From a checkpoint of a small transformer trained on Wikipedia: 2 heads of 64 (1 for keys and values), 199M tokens.
Each number is 128 + 24 x the weight over its row's rms, rounded and kept within 0 to 255. Layers, rows and columns count from 0. Numbers have three digits each. The size before them is the row's rms in percent of the matrix's.

# down: layer 5 MLP down (transposed), 512x192, rms 0.121, rows 473-511, columns 0-95
# gate: layer 5 MLP gate, 512x192, rms 0.127, rows 474-511, columns 0-95
# up: layer 5 MLP up, 512x192, rms 0.13, rows 474-511, columns 0-95
down473 106:183127126078128126143177104115128149124096112140182174152113113102118117134107142102123143147132145094151120126102106119097138131126127083115155159108146167146150117111149116125154110106153143168103125125131149123146094130136132114168163093182106120165134127126112144142120131132103149182
gate474 095:152095140103113103128133053154082120124159121143097131089156107103145111135139118120123145127111124145107107122127134145115100112165139096140153136117149140114149086105093106156120141138116123143138101113146113107123093056142126135132191154094113116119089161126099079111152126157148144158
up474 099:122124101133083117143121134116151121134122177119118140121114118151140115132142131135132120141150162114132132117134125092128102123134088101124116163103170115119119122126162110143153154083144101095132155093193112180158142138084133142170090140156138147130153081128119172142122126110102114151
down474 092:087107138126182160147180128124143155150113119136162142110113121138147103114088130118072133101162125129086142154145124098139110068108099115149115124170130103109140130129126164155112139082117149124119111126135128125144123109127113159140139106109163073135150092137106151150095113096135134142
gate475 100:134134142117144121111116147125160114108121135099178101108148148117121113119108125136129150148130083149133120152149124079166142148134150121173115136128165130164127128092132155134082117126096095129118178155164105121124150075145114141131100106068135119142152100181137169090133159180100106145
up475 102:131155109116112081138125149078140135122134097135122141142139074128135127110154140116124127134134112185146130158127163111146149109126137182150101153118154125084134147116113104151141116098142139105107123129113154145148118123138096109162124102148171100124146087131100126144137153141128089124
down475 100:139118121119116114127119118114156099092152101129183133097124112095112154128099164104134146118133148132129143132157105108121198152097126138142124148149160114101132117125165114123153091114130125104108178169083145135162135107129145121130148127138099141130179116166092135149133158123090133138
gate476 094:133153146122133079135130128075078130184154091151106097110099165135059117139141153120126106151119135127145118107094110114093134136151125107126101137165111081131134123132154158062169136131091110127154113152147113108136118128155124150133146139113143133128132121153127142098125090124132120150
up476 092:130140143148116129155123116116164135147135152107150107142114188161122108126160139102148135127106139134115109098168110161196114125151155122161121117137103151117120130120157159099139135154143125145089160139138177130112091088153156133140137116105117119123119120157143154136108132120093086068
down476 092:194143145124102171125140101123123146135117128176163142106141140136120193120150138131169162145140144098133119081143110123130114164156148133156125155118143110145135155147111172112114151087125143134149173097102116098135137112128087156103106135160143122149128158121096093147107118127112081133
gate477 106:133096122043115111143107142104156113158124115107120086104139181092092143082160103165129124122114118103134137140123139135111099119086106099086124113103120141109152149145111165095116068116151112152120142124089138139142111116104139124137124138125111120109125081136092080099163154130133156126
up477 109:129118108096153120140112142103125146121062104136130109106183121117139149151131118119142073165143141110143152145151147112136122085157075141135097124126172140171092192146133157163111096143133119136146117096088124083129115119134121107182110105142149114119120101179088161096124085123134141126
down477 111:165112134152152091154144114099150134160146114137112134156137129168107209153124097101108124104112094129161120127140118142103104097137112126100144145137118112099128122134118096109148106111133101128115113160123139102146107168065075118117094138123134075120131132137138095117166109092121168126
gate478 095:102138150083104167101146153139115133131123120119118122167115144101139118133100130145120138115144122124114147141140127134148164117079050088139108160158160127136165116137159107143140120158144093140128125153119104111103122097136163130133170138092110175091177128122139153107094135171124146100
up478 103:124147147105105169146109160130155157119111129081124122130118135135174165127137144140118117162131113114136133129138110127139164106113124119116137121140193151156124097124122180091116051114108126127096151175148108170135136139137140123087111107161138163116102155095159099099116153112186127126
down478 105:149044149110133154123099109129147149135118131121142126115154139140146154144112119140138097147135105126149175156127115116106143108152082117120147121159167145115109105138141126110120137120152126124125109114099142125112141167127112156097133152120181149109128148125131083115132150132159156117
gate479 102:118174117126132131083082108119090108116175134098101143125121147147197128106092142161128169145112099166155121151148146109126131128127095133114175155082156124115103132161115199110137139122101149114129130127095118170142166130166081133166147132092109150152149120126115117132075122140150119121
up479 102:129116148156119176119118144100110113134129141117114157112133109171124121174101114159119131121129147102120114122118117117155132123185059119089135152125073151122159147100106073112119119146158113159138147156160144155123123127156151102144142140084117162131123142122153192123098134109113128185
down479 104:154133131127120145152078135138111143127163185146141180124149175136112126130154123128112127124150155140111113136110119152143119129104141135177115115088151118121153163149104151104084164144131116114149135124172156120113123135094121116130080119139137101123101147112110142145136174084122150113
gate480 110:152106177096175148111146094122134110160111097112100102180134134116097147127115105120141118129148143162098099125148154161132116090133121153121107106093136142144136150139125100099173134134149117120088130153107115160158094144144137120162104092144158142138143133163095114139089154115148142120
up480 102:129112062109149136084104112108119150070105133113126140089149141115145109111134120108173147113093131139111122126152080197160140128201144139139132169121129116121126125143098108122127078144162136123173140121165118108133118131161149128124119150134126157129099143096103155133130143087110125154
down480 102:138113108121103121127144164113111156118148114129139158083146122063136139162114140123137130115108116106114180151130116098141094124151125194152114105184158100120128118151138127136121134101136117101165133145123147127149188099171129131135118136090130149160116117122127104094132166121078136089
gate481 097:136142117142175132117099125133137133133167146140123128094126160138137132085142107119145124112131123145132071169073150096136095138134112153183159122138145105138127140070141172140133142154091101089143106137086074151145112144142114160146165117147104110133117123143126109153137114109176115088
up481 098:110122122121115175111113112100179133138137153138128127120169149102106135160124125141138173136145164112090141146091121097120122106157096129119118111117123135131105143061079133112093125135163105107151133111100113147114113154141167092153107100109128120102142135090157125109155130093086109187
down481 097:105165134097081111139131088110154161175103165129133135093139164114120125124082150155160148121121158095091105130089112117133133140136087090129139140131130129120146142155100100165133085134119156154124126117128137113136129096154131139143154099121120142155120128132116100143168099131089172088
gate482 105:170089152132133117126152128145159140178118105087175135126168151120090136137149129086130121169109130149151128161163134121090161134118141156090163112117150166123130123157152157145127118068116146117060124117075193093180068158109156159148112132108122170114119139111133131111125105137140121148
up482 101:141119148139133151115113096103151101110172158120194150113120126143151120138135137118112187102091123156123111137121076132115108120127138134143100114137097088096083147109117114129144103100136136145128142146128131144116142134117145103132130148149164135107091126119140184115120181170155121098
down482 104:136123159103152155090113121139091092138139136085118083138154136148109108145128134077115116077159142122143137161135113145136142075140140107106103165169137080137117103116142120147150118064143134116123121095180111107120151092136138128123138117116130090137116112088129147103131140137165127086
gate483 106:142124125110130134111142150130142109125147158117112112142155150115124168117074146183121099142114103125112130155143155132111097098152120137133133163166089133124162118164082120142133117123163146122130162088109127144136109085171112136149146115152155124107109142160116097132132111130089143130
up483 102:135154119182149134100108162122081113118127128127107107144091097116132075182107148085126125117155132096136127114103125144119124145111100133176102114091150115159133089103144117159156157135153130122178108145133125134071150116158140124073126165153135095146129139112106159115143156127149119088
down483 102:141114136175138135086135112120114132108132097178143133173124157147099155126135177092096116122116119097129124086129128141142118151125147110149117146132115119164144182103108132131147109114100133118109146110132126138079089104145105148121131136135100170116103119096168146130103056142090112095
gate484 102:135128152120113156125154124147107170161096153128174147139134099181097163112157168080144133149134123110131121140140168166147149108116155076148153141176108127104139132114121130122142139122153123118146179154106137112119115156135080179141099117128148116078131117122136181144167130133155094137
up484 096:136110133140130105160135130160103154137110140124137116164112133115126079102089145150115103113114119116145125143161141109134139154103149143169094117133130136104123120134104030175165114114114156141126127108125182119171164133153119144151102129122118127094160112136160130167130113170097170147
down484 097:116144149116085172115138147205140100121079127087135106118146128144101158149157129130105116148109108083129170130141125159137134174135172149147163138123102122134131129113113150108113132126099117161103132191123144123082123155159070134149067141102115121129111108101157123072128154149160098137
gate485 103:145126109129142105125123092126125172115146159120117117119126113151091106167157142129101158077121087120106116146135115158110126106100172112096133098100122111147103134139114170129110111123076108138116137177110126107161130110134151108128062119124101121119107118131097116112122106120092153148
up485 098:098108152113118103139135085110128152155104166125136080128093088164111143097139121140098092113119120122096113144165148156108156101132155114134165097128160094126118177112101160162144137132128115134137141136131126139163120074151132096136079081183129134106112104144101119123102141106107153142
down485 085:137145132113117138102112161114108126145159103117133128146143144137107100149159116131148125134098163123115142144098103082133104124156150118156146120145149098137097127159166158111128132155168097096153146084099135075136141128172134150098122119129131113122144156118125155097080157151085124163
gate486 089:123107168137150115170076105107105110135129127119173124141175153137142130101099119108123074100119095152121178089146060105075120141099140145123085143127124140147122094138107152130135138141154108145095135136100135103103122113121171172185147108133122071108132102078129127129117136136137156163
up486 095:148194115133118099101152134109166143138124118130113119109123070112125175133127133144143176115186126099106107146109130127131109161081107146124130148112137112099120174094115145154105141126127143088146115132128090107121136104123116108148180099161091174161123116083145148114141127140129051142
down486 105:178099131129128148123118120179126140141146111116139082097084149123136109163150070133167146114121125112110124171172133139117099162109119121156117104163133139115113147160086140147127142108124160130160148155113144149077114126111213106166150144141091103145124127093129115154190124105160108124
gate487 098:119131095117102128107135103116180146162150126078131148078134122179133130151158097088137143110112123127089104134126085128144157102143092150140130101174128144134129133142146136148109141127144111119093109130107122109100106124106134131137128130156104124143141134134142110155149092167086159153
up487 105:137077119143127162117148115133091129152093153165088117121130128108098115146134174116145121138139091144137153148118167116138130135127128136108120143118189107103129130110112148076106155150090153105134117137141139162124087144085145144101151120115062148112116133172125134094123150124062112089
down487 107:141163125118130172114127109106095115132131122144168137129123119097133152109135162126201112200153098139091124149120117114105167147141154140114107088143158118100167152122154155124161151161150129123094136155140144137161137148152138118147154088147123144142099136107147119118090109115141085108
gate488 088:143149105115109158126121150087130151098148120140106125131124092120091156146141111101080175119124139168134092122131131156138123128123104108119151098113139176139108161151139151142150140155122114164135081145139144091142080129140141112105092116156136128077103134154148137153127107157121090122
up488 105:160139155160135124121134097168128118095082097129153144122147152128168109121122143165166099118132132117109184126104123131123088134138125135128089115130130127107146077109141118105113118105172158084128176137143113163108158118145120141120157131155079125144126139098119107146121134103125147154
down488 072:094136179132158167146115103094153160133126113130118115100094145169150121150163144120124089085147101115117123160167154122125114103116105110147146153145114115143091108091049114083162142117108112173124117134101153108146147116144130122138146133132136118111151113141127098101133065112142114115
gate489 099:111171126123108130106088132107117106126168099131115126112115174113124091111128096129149113155160124106128118160134176106140077130095146100127075124091108110105060097131105105148119140140143101089151159102110119157141144128119165112077150145152115089143108126085131142115098131113101133126
up489 094:133136132120117083155125106158139135115124167111133125133125137093122131123134104139123104144122146138150174101136099134111098122103118095091103113122142087145155087169090134120093166126155122106116116098132126114127140099103102146123118099163154133116104098140121088155144148096150090124
down489 107:095120125153159106095143145113141119104141130149122149164143171150155133149104092078115138165111126145118100130115169174131140138130100121100104126118129089142175152115137179140093117113131149102110125105141133163101111108106176120113137126105114111103133147141082140150133118121167145144
gate490 094:126087108145123137154156136039105152136160177114096116128099128112149123115095092156110148179134123105128140105133149125172105136141131122127117148141155141137114102124131189157121091169146136130128164140119074110143119165175137127126139150136138170165136117136121162099114129132094129118
up490 096:122147136111076162146090147088088144132122134118103126115163069165140094109121082142114130183102142115124104156092088145128104157151171110122128128160155125135133120131136179114127146108134097194134121149108151108131112085124117129125156120174073125146143162071142126174121126144063148123
down490 095:125120103145102101136142159150180141152147121096137131093138104131091134121129116110129152109131086100114110110104167130100156170149139139098151093100147125138172128165165153111136144120162124133123082116109128146094121112129100104147121090111123100162115178064127165123104184151104113132
gate491 106:141111115109099116114116101151116137149119101138119131122097125104129167133100139113111150146135133126156134153149123171173171103132107135139149179150135154065114138102145115128092165096154150106117109113080122173158106146119136096121148103171118115148135113117165149110091173130092129154
up491 093:091126153113106148098181134149137109155154113158146117138140127169159131138072170161165131118173145124132152138145098137132111125063074113177117137120146093139136140132109110124123111131156098137096129102112152073166124130143077136170121130125136126133104138104132124148142121137109113125
down491 098:161160104134078161116092132142133110165119124150113124130101092170132146167098109128152125064142143122100115169132109106102118127140118099121122128132140131138139108101105128149110131127113139149172115150125148166120104088130138154098081178128119160181156101115123140123131175089128118137
gate492 103:130107142114120137093132149146155153126079151109148142105151160111097127127127112116151131139126145100158127091133116121114127147153164133137099102151147132112153102131119192066105091128100105108131103123118125138134135063114103183079141120121166147139101108147148083080131132131122131135
up492 107:133129106140105147159092147103122093116114127124138162150136137091120138146094101144133156133199164199136132133099143164092134152126101118162146094110117122158102117126150140144143133128106149099162154159131126083148144153106132170158134124125121137104116114121130122159134108123110105115
down492 098:124133116134146150125105152094163154156113136124140090140120135159150105132106124127159080122121141145162137111138089183154167160141129120100104134170141133070148129098071102125177181094150116134149135116154084139143112067147127151160213098127105165141107143150134148135144118142151096124
gate493 103:105156118104125115111144149114129121178160127096099088119110130126131119095106133110129140084162110093143145090157164135151129140153119121123179108105080125110097140120164143134127102134154132123122156126137120169102148146097121100142131120119186139131100122143154101137156139094106143148
up493 104:132148095125157108129111122144144078168141155143142118128097132125072148139116157106111108098108112139152136100148134149099129148095110112110085150123121114124117128153129186119158134131125112155122164160172087097113120098174098104132105128150123127158159166115158155144109141146123124124
down493 100:118114103156131124103149125126141107118127125086143098134148099144114105120141113113118155108123132177114109123132099143164160174179140132117114117168095194172121158138091143095102129138146143106146158090090131097127137105159154096174155136119136152115162104123103175134115160199086115107
gate494 099:141146131172105142122147132139112129115145114134156111137146153116126136178111122100123096154144128123153095124164196181165127106088159105142108144116126087107078096105122120167077140115067133115125139125148092118159159151094141156110143145113142142155118127168106149127142062157120144123
up494 103:093104158119109101133102072161142101147159129112176125153109094148169089169144119125151109114091159140127102138127118142191080126134127120119120125174130089135123147178142154113125149117110150082144117106125145083102153194132109151134111086104113114115148129148165119148108173127135177064
down494 094:070121104142173121122128153139125111160109124115157119129109133138130103139106126070109117170146130140149108132117172145113155119123130133188110097139143114133128121181135090106122142145122128113188130112115135101146107112120126118117115121147098087086158145114126127098114115107145147096
gate495 102:131136144103131109122136078138127160119108156150117152106135108106106148136190102127133117149117139078099101077131134091106170125136104159142155108110129147147102141091133151102117099123177125099132163134144121144114139165128137154138098134093151132102110112129157129127129122088122101118
up495 102:102133120166150122130112159154150124140127088125157117099120137155109115085062185144106112133149141140169119127127098157138084134125125126103138117140114143134152162189105149173147137150121107144156093107115104109154138114150110116142164124158127107174111122157141139136116111165152163127
down495 104:160122155098144141165088132143162126164132141112128109082167105100168135129134119136134111130139132128165145138119128148136124141119128116111133118127132103146187153180136160108101153092136090156154099104140176147106173148086113109118153146159131153168136092089130151073163118141096129112
gate496 097:098159094128097089136159117141138118139104108130119112123100120178108128158137097093096098125094131129166116123135113130145140171114121114124148090086148170144138134111138162159135137141126131148130115166143116126091150125129123127168148145140136102094110141152101113112110135133122132068
up496 096:162127139063143165136115124160126136111156120161144135151125142138142165129145130122123124108091156128078098159135151086107095094113144137100121103076139126113112130153138132115091127072130124131130126121121164162173148123105115127120132141089133131159116138145126154129155131132097128092
down496 088:090145149137135140156092129122154198111149047102124106163117151127141107105116131128100140152156077140124137132136126092122149109064111113199120159131120148159112106124179120118133172139160104141141100145088140099203088097138159135148119147150175149151124106123116119125112116134127137112
gate497 108:142122143119124123125095090157134130105146097130140185129110118090157169116133141110141090147105123144096094146070149086131133170141117110157126140107137121109120137136127122151175150126144133100111050122172123119109161142089114155163110153130130140116142088109138133130156143110144118145
up497 113:132157155147149138160119119170113111159151126145130069127122153123096164133132143128128140165120147122138169106126144132152115137131089183134141116160158166093125163112136135107139126134100129143128119153133120156146144115098130129099177057144136147135124147145138142089128115136095175105
down497 113:108146114140148135156100099107137114106080128126112166152142138147152109131119115090129131148140143135127164141121098162154144157104138157127150154180150098112132103166134096133146153134114107097144134106151119114162120073114178154107147097078177171150151081127116179082087132113117128145
gate498 101:106118166127131167111117108108115120128110133105129160130069135155107109084178122088165116150139101129155154086089095119123164185137134113110136109115083124164128157130095109090144102134109098098130093182106090140146107145121109152142118120121157137135112094103071136079088130096142144120
up498 108:110082113148128170146122120117148124115140123134147086116108132172107107119104129138113156136097162117128112156162083113148159122148109148093123113112114137150133123101082142088153122134131107112162122134178117149141149143134131135139147130114091168141091151117144131194135150132124124142
down498 104:079122073127104099107113122112116131153110112156131125159134145145151122110080113129109103116121116163094117087144130174130151115116159083154116115111089140091169117122152102135148123120142141109161110110163152131130121142153066088134103160158103121126147158163120179130130111142182146189
gate499 087:109120099132119145111110102146154161086129122149133105098085106122146131172098111112066173082117125090156154079128099104129099130118117132131122191122125103127127103150128135100090189177126148131146150152157153133117090136102117140122120152162144132120164099083114091121073102152145105125
up499 089:137112141154133132118174127117109095169113154123175096109080124170128145115144116142130173120158077142141147119086114167134136113107102129142146125142125156134093149172157122157131117142174117121112152144126116138153156110177087094148121092101158112140104133095122116146123158130144153121
down499 095:117108125113143107166161136142099088132129151143145128151111143157098118169153124128145127182136093114135129146153160155109109133121149111120104099179173143103143141127118078157131074139181144139085137113146167082133126105073101159047137116121120090115110141103126142116106105143109135135
gate500 096:098139112117148169167127077123124087153131084132118126076067158133145112115184103155134140145130121144121118141141118077139118154124104109149110102128114125089173103162120125131174145126126161108104111124123090136123116133127098106163112132121152122151183122100131136118162150128131139115
up500 099:125148126157146105145141136117156159126100122150110126165118123148108143125143130117148109160125124115138130161131161112152115171112124130122078114086148127153085127114145089118120147124112075116153120128107152132118111145143164097114105143167114107170189161118167113128135107168090089116
down500 089:098172133161173155137097109112149112113150137097186128111107112138154149115121130126149126118084100099144110151110122133120117134143077158123113166143136126098154120107130138105123153141134116143121125142119083105143137107097141182158069124134131161058136099125140155124182128109104129156
gate501 097:135137115127155086134114092137106138149152159130086121106118138132163127143158099077147120117131076103116112115097127136119108103128115097114119104116097132137122102134150119135109092140121144129115157109129110100180089143122135110174178112123106101118099130120101136114139120085108185144
up501 093:105138097164155139102102132094113160125110129137101138114164150134141119142099101098122114149123088148121141101112159105146122140129093105148145076126143156125181132109142125115103129074118128121102118206139158131085108085149100090145117111112120093088089123125136092145132144085170147155
down501 093:107140145184124106160183143117107137156127105137123097146123164130113123140122144123105139157130159143129130127127100106120117159125152116150152156110105137098161123131119145103138103084080073167111156149105132187144159166112105146122191124143161099173131156117115120123145124114116146106
gate502 094:074114121115080126099112088148089152089130108139163169131080102108127136119092140162128174082117092137163115114124126160125119119165130134113126134163144155156137111114160159159168144095081156101150135136151144147135163117140102139122089148130141119128132140109144110108091142115119120123
up502 108:097097061129096124146090114169183165159091156162144132118121113121101121164136108143134113127166106124132131125122145110133152131136147104176090132152104127168129097152161139140148135128107116124159072088148139126132147124114146154160148152123177102098165159132114121128146112140125073128
down502 105:134137125073133142091132176168139131100124155082132130135135070168117134118154078153113153095081144137135143127170139138112147136145133096077103135137113143146163068097133159114142145095128142189184143097132143144142100144144165162124143120118109076170185119145133155121143080158111121126
gate503 094:145152110122124114119069087103155137143110101133125137138152152147118138101147090146126110131111124124136160137077154117092157124124107153147126100099132167131169098137148120114140138100160104092133159136136106126128119134087112139122119170099130068114086095154102114135144155110118125145
up503 095:099128133102122127119086160141116122099155113128090093138132148128095142143197128177141162119148131103120106089131099143101111092112152127137095136120142138154169154108107151125127165129125128158095136102127131092101125106163121104194174177151100131106139133062162138143163126131119150083
down503 093:100113112162129115147124108114119105093133138098137162139124094138185104142143110171163165162089129140192123094108116129115140125121135103139163128100154147117099121114140106142122134125103161171136148144135071123131134165117135132088093140106157151112157140115118127129094109154124072130
gate504 095:130108142144146113125160125145105131145174120073127109118120115151133095102168177122137150098142141104096179143111137146096144120138121134121109150147135147165090156100137111108104072122122128139116138109128134167132111104130095119143115076173104111091126126157127123160140135124114115132
up504 101:095140093163133121086122163121132156146112150125113148140158167138137094134117078108120143118170140154161075142165119125111097124148132136169105142116138137146161095112152098114169149107150136118170113138137158131123115133107169135116127058112120157105101136096099147128113145195140082144
down504 103:150117155151166089087108122118120149133145140077121092100114099147142161156130130132147100069124122086124092083123111168106143123111126111107075113117119130135129133149144130110178102113139139128193124154114129144103134126120183123136161113116158122117129068181137109166150120095100102125
gate505 095:071069150103141130107118104116149137107138141122148146107123089137157135130113115152161106143118140121111154170141114127113157149140120089115109135120139142130130123133132128151094140176074110068117141106133098146109106124134161141125139068164132109091107148116127172160137118125124136113
up505 094:119120072094145101129124141164124140133117129136103093097150148115132090143076136153131126107090102102149162126100113145119148134123072155113116157143100166125148116123099166114156117107093167134118128201113098135128107120106104141120078136108129152131167145102167139098102158137099143100
down505 096:120149178128125125142089093126125150132114142139106140088108121150164147127132127089132102133153153117139134124122142155135082105107148116149133147139147143126165137138125131150116133145122120145156151132103119101137107163115138128137084117135129149131110112136138117106115109141148122130
gate506 105:133173185156145111116123146176127123137145133125103131126093141127128149149139084112089110141130122123123166158098153135113105097090134134133144102143110131097164127128097127114102146194096142139121121153128137125121138113182124113146150110147098110151166113126083119121187107104138121136
up506 101:107092110132137104139144116104099125120098123139115122096159087116120138133126148156154175083132147124111126117077122128136107139114117171136105111126102126139115142099116141128100126085164148116148107145074084152123147127113132167164139108098152123110111127119176172135116128148121122116
down506 103:128128112204155134131133110123084166113124075157123123122128135182190143168156096148135169103093155140158138102166139136159153138141118135091112088119124113109120090118136101127094110125089143100156122149101124126138131104127182145137127108113138142127138118119175172106184130109129109083
gate507 095:161085120124104125124148139141155111091112123125144119123115154132164127148145157114106114124140115113143164137137152163108095094123126138158128100120124118114147105141137118178145131113152151156071110145136111139117111089086133089139123101113143175083127140164098144113091114150156138095
up507 092:131158143124148120113092104115109128131128144079130094117112118157127146150088117136121132131103145100160137104118125132122109160134100140131159170144190179161088136166160111138133118130099136106121122098117111100135141113141144161157106141153120138184128165082128125108126161088155140103
down507 086:126144151122130191134144125177102139142144137104096091118160165132174147150096113144097128135141121139104139114132115131129116136088128109145115145143149187098084135075127102133121126139081120110133129186125124107144141153176143142154130094127134154151152123139126112099143090111098126092
gate508 097:084131134141175132122144124106126154067103155099133143140142116091173129116125138141152141112136139075118127165163139115117143119130125134165122141113205124100113123168075144138126103111126130135163115149090099153132139145164131136136127120103147161107124086116136091119109169077123133116
up508 092:111157111115201109155174167121119130152111173125118149132145149095158123141105138162142183125170165104092141123146143113098151141169131169144165146147154141108105125125108153135116142148108132099130129178103092122130144117167112116167126094096121133092098112126149105141137148124099129143
down508 097:116125141095131116121154150131124142119101162117112173184142128135134110141096118128127133114131182141088148090149154109095133137115158124141182135133162145112142124111129142160158179173105126146108146113134100121125165157133144128138116119125119132109075162115156122132120188052127136137
gate509 096:107179125144146138186090150169108128097130139121074140117101150112157138113175147137096106131084107069093179135142093178169122107119128088160143137153142143140124086115128139141102130140145109148106126121095156140105134145124176090112139139113122161108124132126132106141107133128156140161
up509 091:130133109122132152117089141140159162135172145106161134103137123130131136117090164142155140142128123172116136122149175118116093098132147155141162135108142134091141125102109157175137132141115081111128130097112062179123127115149076115117079146218161102147098104132116083130117094142112134100
down509 099:144111177148150112162115158108174142130133140132118119098145104137173145140108113090143107152174159168113127136161127112077126153138105119140140115111121112129128127116100116169089163122094144108133121154141108091115132110136144171134113125099102125125141114088153128161139111142140138160
gate510 105:138150090131115136114132124127135117114141158143110137116149119131147134159126135123148093134108114129108185148134134103094164168116134092173121122099086117088111121144082108097142117118138184157133173092114180157131110144091144108169125135175126117124139120121109102134098121158118127154
up510 110:111132091122081122111181166134127094108111127112085159141158128118093110083090133157106106111138130151134129145138118139140137101139113131094132115211119107100132152115132165097139122101097112122134107159143130116161110129135140130110102110153126134082152136156173132069159144093105122138
down510 115:148114147122083107093164120126155090121110123131113139135128134116127119137151145129091135118114087147133113163104112147158118130101136137143161111143136172094099130099108151093114094151106156122133120159110138112140200086129135095103110116121152096166170169117126099144125112123108123123
gate511 092:131126153079090116116116117107096164147114153165137134131134134134129126135148122127114145148124103143139123161111168123123144124144088104168165139154165108129186152117136132148142099138135120083143130125164135106160110121133094097123178102123161129083137118121145126153163055088151140136
up511 094:095154171092116148155122181141132128145151138091148144143171140142136130103150084092111131095115122131115105157130145147151118117101155109095113154098119159123134093130146135144118154108048139155095135130123091117106198126127169127106119155096113156123129098106104106145106122172104102117
down511 099:162131137101138170114129140190144085101161069139116146136143141130098111130139130140145107114147106107140114129142152111124166158157129146124102150126135144157115107111167159104096140130115135120093110132137097153098098177120071092112135133143107121167113122116171113108105102132135133123